python train.py --n_layer=14 --d_model=128 --d_mlp=384 --activation="squared_relu" --norm="layernorm" --norm_eps=1e-06 --qk_norm=true --bias="qkv" --init_std_up=0.0396 --optimizer="muon_variant" --warmup_steps=78 --batch_tokens=[16384, 32768, 49152] --train_tokens=144400000 --steps=4887
Each number is 128 + 24 x the weight over its row's rms, rounded and kept within 0 to 255. Layers, rows and columns count from 0. The size above them is the row's rms in percent of the matrix's.

# layer 3 MLP up, 384x128, rms 0.338, rows 320-383, columns 64-95
size [104  87 102  91  98  90 104 109  98 108  94 104 100 101  98  92  93  94 104 105 108  99 101  96 114 112 101  93 100  91  99  90 102 102 104  95 110 100 104 102 115  95 115 108  99  96 101  92  99 112 102 103 113 110  96  98  91  96  92 113  82  99 115  92]
[[119 118 190 106 101 173 109 100  99 111 126 129  94 122 160 129 136 123 149 105 122 129 111  95 102 110 124 149 155 111 121 102]
 [138 138 128 114 162  94 156  88 144  82 113 119 101 140 111 122 117  86 163 147 124 135 153 142 127 108 156 127 102 137 108 153]
 [145 101 136 148 143 125 123 103 138 125 130 165 124 121 125 100 114  59 128  95  98 144 150 141 185 122 150 111 112 110 108 137]
 [140 159 107 128 123 121 151  91 131 145 105  86 161 163 145 120 143 114 133 110 144 135  85  86 130 115 150 154 137 117 113 137]
 [172 175 125  97  82 157 157 125 123 120 147 136 133 123 146  84 108 135 109 122 117 105 127 122 156 117 160 138 157 142 131 132]
 [133 125 139 133 140 106 137 104 127  86 144 161 157  94  97 141 153 140 143 143 111 131 154 153 136 146 181  56 103 113 145 109]
 [161  84 124 123 132 132 121  87 116  68  81 117 136 140 148 129  95 149  81 106 110 121 114 129 122 162 103 150 158 187 121 169]
 [104 129  62  82 121 111 103 125  91 143 172 125 112 109 136  91 114 119 141 109 111 133  98 110 111 138 146 135 131 166 112 132]
 [145 131 149 169 117 145 119 142 139 141 132 140 123 136 133 118  95  84 123  73 133  69 142 142 117 126 136 177 112 111 108 145]
 [115 201  96  88 133  96  96 136 120 113 112 149 146 154 103 114 153 150 126 143 117 148 134 105  81 100 132 142 152 135 140  89]
 [172 139 123 138 110 127  88 125 132 162 155 158 124 158  91 118 168 109 165 132 111 118 128 161 133 102 169 138  88 106 135 138]
 [ 90 129  77 145 116 111  87 124 126 128 132 148 121  99 142  94 147  86 145 182 127 158 128 137 134 138 126 147 129 123 101 106]
 [107 136 145 158 124 179 143 156  69 159 143  76 120 174 146 135 146 125 108  64 134 115 118  80 152 124 135 149 130 151  51 149]
 [108 129 154 144 140 129 155 189 133 142  98 119 110  86 150 106 146  96 134 154 111 173 138 114 105 138 128 131 129 128 142 115]
 [138 143  85 115 104 143 108 111 145 132 172 111 111 102 156 141 139 149 132  87 133 111 108 105 119  49 127 138 125 167 113 131]
 [108 141 120 170 174 119  77  98 130 136 108 110 126 121 172 138 139 143 146 127 135 148 108  79 112  73 134 130 157 136 177 166]
 [152 152 157 142 144 105 111 131 125 147 151 160 165 121 184 133 163 114 150 134 149 139 124 118  87 149 153 122  99 125 116 108]
 [165 142 128 122 131 160 136 156 150 108  97 157 125 138 129 114 156 120 114 118 125  85 101 102  99 140 132 125 128 193  93 149]
 [ 92 158 119 102 119 120 134  87 144 124 139 186 155 125 163 124 128 123  87  97 131 165 136 118 110 127 127  83 137 135 118 149]
 [123 131 142 172  94 133 148 160 139 146 121 119  90 130 114 148 110 142 114 170 158 122 196 131 132 101 165 145 106 130 106 119]
 [118 125 150 155 118 130 126  75 145 109 147 167 135 131 136  80 120  58 135 142 100  73 105 102 172 116 117 144 117 136 109 165]
 [188 118 148 107 132 136 107 155 131 130  97 124 117  97 129 160 169  99 139 149 164 128  96 142 130  99 129 139 120  95 129 138]
 [132 142 154 148 113 151  96  91  99 156  63 154 119  92 112  91 106 119 161 149 121 111 115 126 128 128 146 197 134 121 153 126]
 [125 101 137 107 112 123 146  88  89 144 108 154 110 143 109 135 122 113 151 136  93 129 143 132 142 138 100 141 133  89  98 107]
 [128 116 123 119 132 141 113 107 128 111  60 128 163 122 131 133 155 124  84 134 130 115 148 172 124  90 141 139 157 116 126  93]
 [100 130  97 142  91 121 140 104 127 128 121 118 137 112 136  84 186 150 129 112 161 134 132 120  92  98 135 139 130 132 143 107]
 [102 130 128  97 121 159 101 111  81 154 144 119 134  97  84 133 133 120  97 112 130 153 162 125 193 159 132 113 174 116 155 131]
 [112 160 127 113 127 150 160 110 107 115 117 137 126  73 140 103 144 118  62 128 110 119 121 201  92 132 135 125 130 114 142 132]
 [114 130 141  99 111  99 129 140 148 123 132 110 108 112 122 145 161 135 126 154 159 135 154 129 138 126 145 122 110 127 163 153]
 [160 104 144 106 128 114 101  95 133 129 155 127  79 134 140 113 143 167 110 120 170 107  92 156 123  90 132 119  90 154 152 132]
 [148  93 127 152 174 180 122  91 145 126 139 102 136 114  94 142 155 165 130 169  93  75 140 134 113 119 147 138 140 148 143 160]
 [116 155 132 144 128 113 118 101 132 126 116 125 126  98 142 155 110 173 112 165  93 101 181  89 131 155 123 173 133 128  76 129]
 [117 134 116 155 146 121 148 129 127 134  65 105 158  98 101 137 120  98 117  86 110 124 149 145 128 140  98 192 164 133 112  85]
 [156 150 167 120 138 132 119 121 172 150 112 158 118 115 130 116 132 123 113 117 148 125 113 136 137  93 122 130  96 143 106 121]
 [147 129 157 139 154 128  88  96  97 151 109 139 135 140 155 100 109 138 137 174 141 114 148 110 108 130  94 101 117 175 127 142]
 [121 117 121 143 102 164 122 126 114 137 143  94 116 154 153 108 111 144 174 177 131 108 129 140 129 162 155 115 147 141 109 121]
 [172  89 152 162 117 128 149 119 127 116 116 125 117 134 114 128 174 124 148 172  95 108  99 155 153 140 164 147 127  96  92 171]
 [ 99  69 116 152 132 114 117 121 116 141 141 106 109 143 152 101 117 111 151 128 130 118 159 139  84 116 136  79 103 125 114 149]
 [127 140 141 136 118  94 161 118 113 148 141  78 152 150 107 159 157 106 141 110 131 121 102 156 123  84 109 162  76 121 105 130]
 [128 139 158  99 109 139 119 108 188 118 155 157 125 165 111 139 175 115 122 128 168 128 110 100 173 144 113 109 100 178 154 138]
 [150 116  69 129 107 119 130 136 128  99 103 127 155 112 162 134 166 126 141 108 154 135 106  84  98  98 146 138 160 155  88  95]
 [136 105 149 160  82 153 121 161 144 116 162 173 155 119  93 105 172 187 102 133 140 143  96 130 123 124 127 125 144 139 137 150]
 [135 119 150 132 132 122 120 112 137 110 142 135 140  77 136 143 122 129  97 116 114 115 103 138 102 108 168 145 179 113 113 119]
 [122 133 115 152  91 135 145 131 126  93 121 137 133 145 120  79 121 164 102  87 128 155 125 148 153 173 135 134 122 123 105 127]
 [124 130 129 131  83 135 116  94 152 132 173 155 131 133  87 132 114 118 135 140 152 129 126 139 156  87 172 110 161 133 122 115]
 [137 125 138 131 146 134 124 130 122 159  79 114 106 112 199 111 134 132 126 155 136 130  71 102 131 105 154 138 128 142 152 117]
 [119 102 140 152 134 118 142 135 132 159 163 154 114 136 122 114 142 120 114 108 124  71  98 130 127 109 122 132 149 144 205 140]
 [113 128  86 126 109 105 118 121  90 125 133  92 121 105 149  96 142 153 131 141 115 131  84 139 143 104 114 156 125 151 113 160]
 [113 146 136 150 165  94 124 115 130 130 127 123 138  86 127 103  89 151 128 132  82 121 146 138 105 137  92  87  87 147 160 131]
 [143 147 151 142 130  72 141  86 167 103 112 126 135 143 121 115  96  85 150 136 144 170 117 125 112 152 182 131 117 133  92 163]
 [117 129 115 104  98 132 210 139 113 115  97 134  80 130 149 121 120 139 141 173 156  92 108 127 157 117 111 117 122  84 114 152]
 [181 127 122 134 113 131  97 120 145 147  93 147 144 137 127  93 180 106 153 116 126 111 115 139 165 102 163 126 123 126 182  98]
 [100 120 114 102  91 107 114 137  82 154 172 148 111 132 109  94 144 138 145 125 143 109 128 121  56 109 162 137 142 153  68  92]
 [119 104 128 129  93  86 190 113 120 126  67 155 115 120 144 128 113  92 180  95 131 146  88 156 169 136 135 156 133 161 170 111]
 [145 156 124 134 153 150 121 118 127 137 159 152 156  86 170 119 178 101 121 160  97 132 163  92 128 145 138  89 169 123 150 158]
 [144 138 159 115 115 155 123 147 101 155 127 140 147  85 107 162 135 161 121 144 114 136  98 157 127 100 122 146 107  87 127 109]
 [ 95 136 174 143 112 123 115 106 135 170 145 117 106 148 161 138 150 146 148 113 153 150 128 125 104 116 142 109 131 115 157  92]
 [144  96 156 145 135 118 135 123 136 151  94 146 130 116 135 151 139 140 106 142 131 122 133 153  83 139 104 124 103 119 102 157]
 [156 130 120 126  79  80 120  99 142 130  94 129 133 119 135 126 161 113 166  94  95 148  92 133 115 146 135 142 109 121 132 121]
 [121 117 153 115 128 125 129  90 142 145 136 112  80 108 117 134 122  91 114 145 124 138 109 157 133 137  83 180 139 149 119 118]
 [146 143 109  66 144 145 110 136 121 147 133 126  91 119 139 133 115 119 140 133 119  93 148 168  91  92 148 179 119 156 145 128]
 [149 156 128 114  96 106 147 145 147 110 173 159 144  93 164 111  81 142 121 142 149 122 153  80 136  90 200 128 148 185 146 127]
 [132 129 105 120 156 165 123  94 145 128 153 137 122 139 140 103 108 157 116 111 114 120 108 121  93 115 148 119 137 132 133 132]
 [147 111 125 112 140 124 122 139 166 167 110 176 117 136 139 135 158 150 117 163 139 142 103 138 133  90 132 148 153 154 143 130]]
# layer 3 MLP down (transposed), 384x128, rms 0.561, rows 320-383, columns 64-95
size [101  96 105 101 100  88 109 111  97  96  93  97 105  90  92  97  81  91 101 103 110  93  97 104 102 106  96  95 101  97 102 100  99 104  98  94 106  97 101  96 105  93 118 105 101  94  96 101  99 108 105 100 112 109  96 101  93  98 101 110 100 104 107  99]
[[135 158 178 135  98 144 131 124 123 128 108  68  91 126 141 131 140 119 143 128 107 140 137 118 136 168 159 120 170 109 127 101]
 [117 103 112 166 155 127 132 146 138 122 159 140  74  96 128  97 181 121 120 127 163 102 126 161 151  88 174 117 103 116  92 165]
 [110 122 137 129  92 155 111 140 127 139  88 117  82 120 148 149 165 108 126 137 131 122 117 127 140 128 120  90 124 155  93 132]
 [117 134 139 130 176 154 103 149 136 120 133 123 112 111 138 129 113 160 139 126 138 155 161 105 159 140 134  66 128  90 131 114]
 [122 138 133 121 135 134 106 137 150 134 155 115 139 192 148 161 103 158 136 116  79  99 166 150 133  94 113 104 163 188 123 127]
 [182  99 121 143 119 157 116 132 127 109 100 135  86 155 169 121 111 126  69 122 137 153 150 151 136 117 130 170 139 149 137  94]
 [144 103 120 117 149 104 133 138 138 119 165 134 125 153 167 165  95 117 123  96 163 183 103 155 126 145 101 110 125  87 156 114]
 [130 159 129  66 116 122 115 130  94 157 149 149  68 137 134 122 105 139 144 145 133 135 152 113 131 110 113 146 112 125 111 154]
 [121 129 178 125 129 174 123 144  98 150 135 139 115 183 110 134 151 132 161  98 144 112 119 133 128 110 116 123 130 147 127 119]
 [ 98 143 113 135 137 102 156 135 149 126 136 146 123 174 120 141 144 136 152 132  78 165 138 105 128 146 122 121 127  78 121 112]
 [116  80 126 182 141 125 119 106 117 137 101 112 126 155 154 155 136 139 128 107 114 118 106 129 170 151 116 126 129 110 113 129]
 [144 135  90 164 113 129 138 112 106 159  77 123 101 111  79 117  92 140 135  69 107 109 131 127 135 115 153 133 120 113 138  98]
 [150 153 166  76 120 131 147 119 175 108 134 106 106 121 123 121  89  82 145 171 120 169 155 154 130 111 107 143 132 111 105 104]
 [138 139 129 137 124 136 123 156 142  73 133 166 162 122 155 142 139 137 154 135 130 137 104 117 136 116 140 149 110 147 160 100]
 [141 158 106 122 106 121 124 120 159 114 116 149 140 135  97 115 145 151 130  80 145 166 115 122 144 132 119 103 118 167 121 141]
 [153  96 145 165 113 142 137 128 109 121 125  93 142 136 150  86  87 128 126 155 139 122 130 140 127  93 106  83 103 125 144 127]
 [144 148 119 116 140 142 136 189 149  95 127  73 122 108 135 121 173 130  74 125 129 140 115 131 162 137 158 193 118 108 176 117]
 [124 123 105 127 136 139 113 127 106 120 102  91 119 154 125 175 145 142 121 121 127 166 128 130  94 143 182 112 121 132 133 105]
 [109 168 183  92 104 146 149 139 129 122 110 113 114 118 156 162 107 145 119 160 148 135 143 109 138 136 127  58 133 138 150 157]
 [137 102 109 132 123 115 135  79 132 147 113 142  98 125 155 119 121 165 136 137 180 133 107 146 167 121 124 161 102 160 123 161]
 [102 111 102 172 141  96 101 142 111  88 118 109 127 101 127 122 126 127 143  97 116  71 163 128 119 181 144 108 132 117 118 131]
 [105 112 137 147 150 109  63 148 174 143 141 108 114 126 149  95 120 153 106 129 168 119 171 132 138 147 125 174 135 154 146 152]
 [127 132 147 142 120 184  65 139 113 146 139 191 102 157 140 169 146 129 138 141  88 113 156 133 112 140 136 135 174  93 153 127]
 [123 120 161 113 142  97  94 147  91 118 116 124 149 218 124 161 152 125 140 103 141 140 127 104 104 101 107  99 127 137 141 145]
 [124 150 117 129  79  75 138  96 107 137 168 179 133 141 183 158 121 171 169 115 105 140  81 129 114 132 122  90 149 136  99 132]
 [ 99 123 137 143 127 125 147 106 128 143 108 100 142 153 113 139 177 151 100  73 137 154 163 102 125 118 122 130  99 109 128 151]
 [134 113  76 112  87 124  93 122 157 141 117 111 114 117  80 170 137 100 115 121 104 104 112 105 109 104  93  74 153 143 134 159]
 [105 141 123 119 128 109 136 138 169 112 133  90  90 131 129 158 136 105 175 145 146 154 128 102 100 134 146 102 103 110 149 152]
 [139 149 103 112 123 119 117 133 144 107 111 128 127 102  95 148 124 144 105 120 125 138 163 170 119 110  81  97 132  85 130 129]
 [100 146 189 121 149  92  92 156 103 156 152 116 126 150 116 117 117 150  87  90 129 123 127 141 140 119 102 146 144 137 142 131]
 [137 114 120 157 108 104 160  87 123  94 138 137 140 151  85 133 124 146 101 119 137 128 122 156 132 100 168 142 162 158 108 109]
 [118  94 114 109 124 149 142 118 153 131 153 163 143 141 109 143 157 164 153 148 117 156 131 146 113 140 153 138  94 152 145 101]
 [121  70 130 148 138 142 110 141 162 125 138  76 139 134 100 129 125 117 107  73 196 171 138 146 135 129 112 118 167  89 104 114]
 [115 131  85  89 124 135 127 141 134  94 135  98  90 140 149 130 173 115 127 143 121 131 132 147  87  80 187 115 144 169 135 141]
 [132 136  99 102 140 153 125 103 138 105 123  97 142 132 135 115 128 129 106 103 133 135 126 143 103  76 148 101 156 152  97 156]
 [137 142 146 112 154 164 146 193 117 140 129 111 132 139 154 177 162 158 122 153 116 147 113 144  79 134 114 136 156 130 121  93]
 [182 185 122 150 102 130 124  84 157 151 120 137 111 131 110 128 164 174 133  88 125 138 167  93 114 138 121 117 115 117  92 130]
 [ 99 137 138  97 103 130 137 160 100 147 155 146 142 115 112 159 140 101 146 103 158 131  73 131 154 105 147  94 130  84 104 138]
 [129 152 120 133 132 127 129  94 126 129 114 173 159 115 177 148 150  72 157 157 108 136 120  92 174 111 106 116 130  93 115 103]
 [115 142 152 164 147 116 174 156 142 130 156 103 118 112  80 128 108 148 133 114  93 114 105 109 124 128 130 124 120 110 142 106]
 [117 126  88 163 134 121 136 138 152 106 123 103 115 122 134 160 161 117 135 142 107 136 100  97 162 154 139 116 125 114 104 147]
 [ 90 159 157 170 131 152 131 147 156 129 111 132 112  84 142 139 138 107 162 148 111 141 144 130 133 118  72 103 123 117 127 140]
 [145 153 136 119 142  78 128 101 147 121 109 114 108 121  62 146 173 156 149 142 118 154 141 175 131 129 119 114 156 110 118 148]
 [118  86 131 120 142 152  95 106 139 125 154  89 146 114 185 105 147 137 115 153 112 148 111 104 138 161 139 125 144 135 107  94]
 [106 130 146 146 144 121 124 125 125 138 138 180 131 148 139 124 127 150 119 130 137 110 107 139 136 121  95 135 111 154 142  79]
 [161 114 126 120 106 125  88 167 104 113 112 113 102 140 104 159 155  94 161 155 109 159 105  91 135 166 109 115 103 101 160 143]
 [140 133  94 163 133 106  98 126 106  97 106 112 136 125 129 143 102 162 106 139  84 104 122 131 148 137 140 155 130  92 111 127]
 [147 137 119 166 148  96 123 126 163 124 117  70 138 144 174 117 140 156 111 104  74 141 168 124  92 106 119 144 154 164 124 112]
 [128 144 106 164 142 124 174 110 158 122 106 116 142 129 108 119 129 118 146 132 147 101  86 177 117 136  98 113 155 137 151 110]
 [121 134 110 117 159  94 117 149 154 103 132 140 139 123 115 107 104 141 161 136 134 129 113 120 107 118 188  69 154 129 165 116]
 [101 126 186 133 122 150 152 154 127 107 122 169 128  97  96 133 132 136 164  96 119 102  89  90 143 122 105  82 123 156 183 132]
 [142  91 115  90 106 113 135 111 116 135 103 135 132 153 160 168 160 103 104 168 128 125 127 160 123  60 132 130 127  95  90 125]
 [143 174  85 131  70  68  88 112 133 108 133  94 124 129 160 141 127 147 112 136 152 152 132 130 140 125 142 144 151 133  74 108]
 [111 123 169 132 121 106 156 131  87  99 110 140 164  96 168 145 147 114 134 106 154 124 135 132 137 122 148 147 150 121 135 133]
 [168 144  73 127 119 152 150 148 145  62  97 118 125 118 119 143 120 108 122 130 115 122 155 106 125 124 148 151 136 107 123 166]
 [116 137 103 132 162 128  91 100 167 103  94 122 138 140 147  96 130 150 127  86 111 152 159 106 125 119 108 118 136 141  89  81]
 [141 125 188 122 130 110 111 149 110 118 125 138 152 141 117 173  83 130  97 117 151 127 118 163 166 112  92 124 127 118 121  99]
 [113 147 146 154 124 141 132 134 145 137 110 120 113 110 103 145  97 116 140 146 145  90 153 175 126 113 120 121 134 151  78 112]
 [136  64 162 138 156 138 137 160 136  98 132 133  97 132 159 146 124 108 138  85 144 164 140 145 138 114 145  96 121 169  96 121]
 [133 139 125 167 113 179 136 112 139  95 167 125 114 134 104 126 155  60  92 173 155 125 106 155 151 160 139 154 172 137 130  96]
 [127 134 107 137 175 101 124 126 143 143 145 141 228 105 136 139 174 113 106 115 158 112 113 127 183 117 123 131 150 103 114 111]
 [168 131 143  76 167 138 138 122 163 144 112  66 114 164 144 154 133 135  88 150 103 127 132 109 145  68 165 116 128 128 172 124]
 [155 143 130 110 171 152 153 142 134 126 160 106 146 137 139 152 138 152 124  79 172 151 112  97 153  65 147 123 162 109 134 117]
 [109 146 100 166 143 133 147 147  94 150 148  93 154 140 155 141 123 136 117 116 122  76 130 116 116 150 158 134 134 121 101 152]]